Weights of a small GPT-style language model, trained from scratch on English Wikipedia.
Training: a variant of Adam for these matrices, 146M tokens, 8924 steps.
Each number is 128 + 32 x the weight over its row's rms, rounded and kept within 0 to 255. Layers, rows and columns count from 0. Numbers have three digits each. The size before them is the row's rms in percent of the matrix's.

# down: layer 6 MLP down (transposed), 256x64, rms 0.134, rows 173-192, columns 0-63
# up: layer 6 MLP up, 256x64, rms 0.14, rows 174-193, columns 0-63
down173 106:129212107170154150134072095149155073170179172155104131135122143137064120192089050112153116148174124125133094101138147190116093140129120118099118122170107158124150137103139080102149121120114081
up174 111:106092131171094125137083132053094072132137097142141182181075124118055119162142132153156085103126132167130132113126120142123094079173158123154171129132168058129159155114130075165124123187149146
down174 106:131165112121186153159087142091140120141121064144169109052079146140118127113078195137139152110101173109089140157117118113153162100113147129161176143126063100152071156172097132111170066138141134
up175 095:159068076164116134125113131132054121178114158116127155116130109174130189105107166113132047143167097134146129118098091112095181098131132150137141149152138180086177121172107125060129170087106156
down175 092:129116094172151122162140143081138204092166115131095151113162133143174118102131069157085079152114167116142109120090147165124112142093118153168142129171133082118116185085117043197128166102116107
up176 112:139113085154103114117091122066037115135159147148093132154143119088097158168137138116140153120125144120129165162150027111179117103160173087096157084150127147089165201130125128141115094090131145
down176 112:077106094179171073143106084161164203155113096151187134126138163136138112138130139070162152139100101134163064130099194121147111127114150119128107146199150068123105081105102116146146112165115118
up177 110:148086069168146147107103161075084117110135102088124162154102124184118139156181126124169156185092122141162146080171090162128126089117110084125140148200109115195124133125139140136117080152068092
down177 113:155132127119174138100139150071094099119127123163122168162109078113135146149150092114127111112099130113147232209081119165109109120189154070141134156061170147147135132110104103133154098076134113
up178 083:164119087105142128091164137121136073136163110138115147180129115103133189187131212049119151160126123149091104159120118112097091127159176134088177113120178091156095119085092141120066093130135131
down178 083:147179184135103090120124122162146107157090136082122109069124087174122105078121051200119141091112145116083105177180133112131124127077152181205116110127163120100132177125106141152120129123135140
up179 117:148082130185130064140125113152089102094128154160159130086169149150099175153182154071139091122157116095126115074093100142120145155143100082110185205150120129112132161104088108089139123191144160
down179 105:118152141083086157156218121132140099134138118103091116121091079185110059049103156154126146136097143154135163169108135081159087130093099132154168163125125117145136088138189169129099114111161094
up180 105:134150170146109104124089170108119086061133114144181122138108154120091182148144150125136125088121074091162139063098098179111170064141209086117197112144135141103141138107167100119123146097135156
down180 101:151154143124124172110110101174171118106061161098091144083112136091138081064150145096161135113174159123091148126133092081106206184181101136118085177141155159120130113124165180104113158116116103
up181 103:169133146086111116136160099155110154108177190112114135073145135101097148156090156131180099103112122114156169135121142171095135082147103135142156126205085103209133087168075071097139140139085123
down181 109:129101135201086137208165152139112108165170130104176095158161141118144137140173097135102155106115096128103114140139139111056125078138111074128184060099134111141129141199157162094097098110113137
up182 101:109206128128112186099066211149109102163113158125108224141120132115127131132131164138137149137125134110136104088161144101133159056186100111102118111140074070132136155161122096118135103128107163
down182 091:184123143069203113088147090084163111114173130165170122089172115100107099153123155133123143114146124146088119109133083139135173170076107143145129172128120104133168104106100134087046146126198097
up183 085:162146097137105158130154158102122156123063157110121198122144087101098095136138156130185120168171175124192152125120125098120138117081162119131121192096144079085203107162103107066089115121106129
down183 085:074090149123068084114119127098155104109167179135074071138106146145165136141142099117123125091143074122128165087128132141124140215138110102147097129172144151125107127109122135176189218156168127
up184 099:148170120106091129123160202141106135080066155125138160140183123088102129126210091170116147135154134107113141163111075124074166102178176128059100138161085131140097130164080130154139150126132147
down184 096:066147193161156145128152102113114120154130083127160089138112150181180137167075135114126143163126086130127090160108108154148090087091093178131102153042118111152094129148109189164077120106158149
up185 106:087149162133097122142149087085071113111132106167173139147142181120153145134194120112140140134142117129168066155145117123105167175082181085100164090100154095111130164076128095106134076170060155
down185 108:144114129110092130099067181133172096144090147159146151090132135129226140162085097109118109142164104084131081177171134172130145118148060169156153132096166143117148119122148092133079162081113089
up186 099:160113165170082117147208175164115126137137094153138189131144146153081147167132135127106098131197107107143090076117119081115127107082118123074158118123143085175129164154125141073082123155063117
down186 094:174111160111126151102145137177160122126119117098119091155158150134146122120143153118106198186135121052099071186081144053122140179156184126114115159085148076066104121140147128100109136133145095
up187 102:125074169094104158099120132126120117052130086139119168141133159137083119133109198086126134089137114142123152104087109195096128095103145123127129112167122064170190166159181111137121102192113179
down187 108:134051134139172124116111077119223124089140109084156222153169156146117137141118119152118116106143092118184179111168118125110096112144139111083101091102169105149169168149130125131100091098106119
up188 102:115140148149055138114170118105130126131086093102141136152140135160098121146126187092118155121163133074179133139088078095137087096173139083144145141133095099161128109175067167147057185182087125
down188 093:145142138123120148139132156132046158123157098099158125177123129105092140047083118123066138104102207098121134083150147100081119131124155123167176129085178134103133180153066126125133167165156106
up189 088:104113114131122067121082066111167139095140088112142112108135157164073185130128200147184114057169144139105110124173099153147117130113168142128100147125154118118142146100090119032172109113159145
down189 086:154141131132132094199145154124117129127106159133138166124136115149136151048126157113111137120153129127169177131099111061127160109113117050148144107144092127129042101183182052150096151115108171
up190 096:197167119119145101079106151130097097112129134055130136095121126068104158114195131127089136072129111133169158179098150144143131131183153149137154127138157134135126162164064139093139065135049138
down190 093:101160080116189146111147092122191050123142154143135105136138111086147068173107167095080171158068156145121146129143119090135116112133114168127128147140094100157114081172209158172096136138119122
up191 103:138138180118094098105095121106117122165122181119184159118114116115109128120150111136185199049127149188111097174122119195094145107134160098148127146153114094161132137149065154055104157088133131
down191 098:131121131077128169115163104120163106150132175143130082126128133094071112115156117088100112141140116168163112105162066108087160115145105108145108089136176204099163127195085113102142191059139171
up192 103:064166116125139112082114128102104097155109128120161120114153183130078178143092132126132090157195125126121098071159137199101098090095172112129133157189143151129134175091124071138113152154083071
down192 108:173100164111099174137138047155096122134169108135125156123151111146159073119183074140039156150158146159093093108109115101105155118146159103180146100171152120115126131097157127094071106183134145
up193 103:092140146143130084082167143174111148132080091089120149138102166105133130169125113122160151109116101122174076163128063197060168111132146154084155158130125073112198141158105081123117103156144086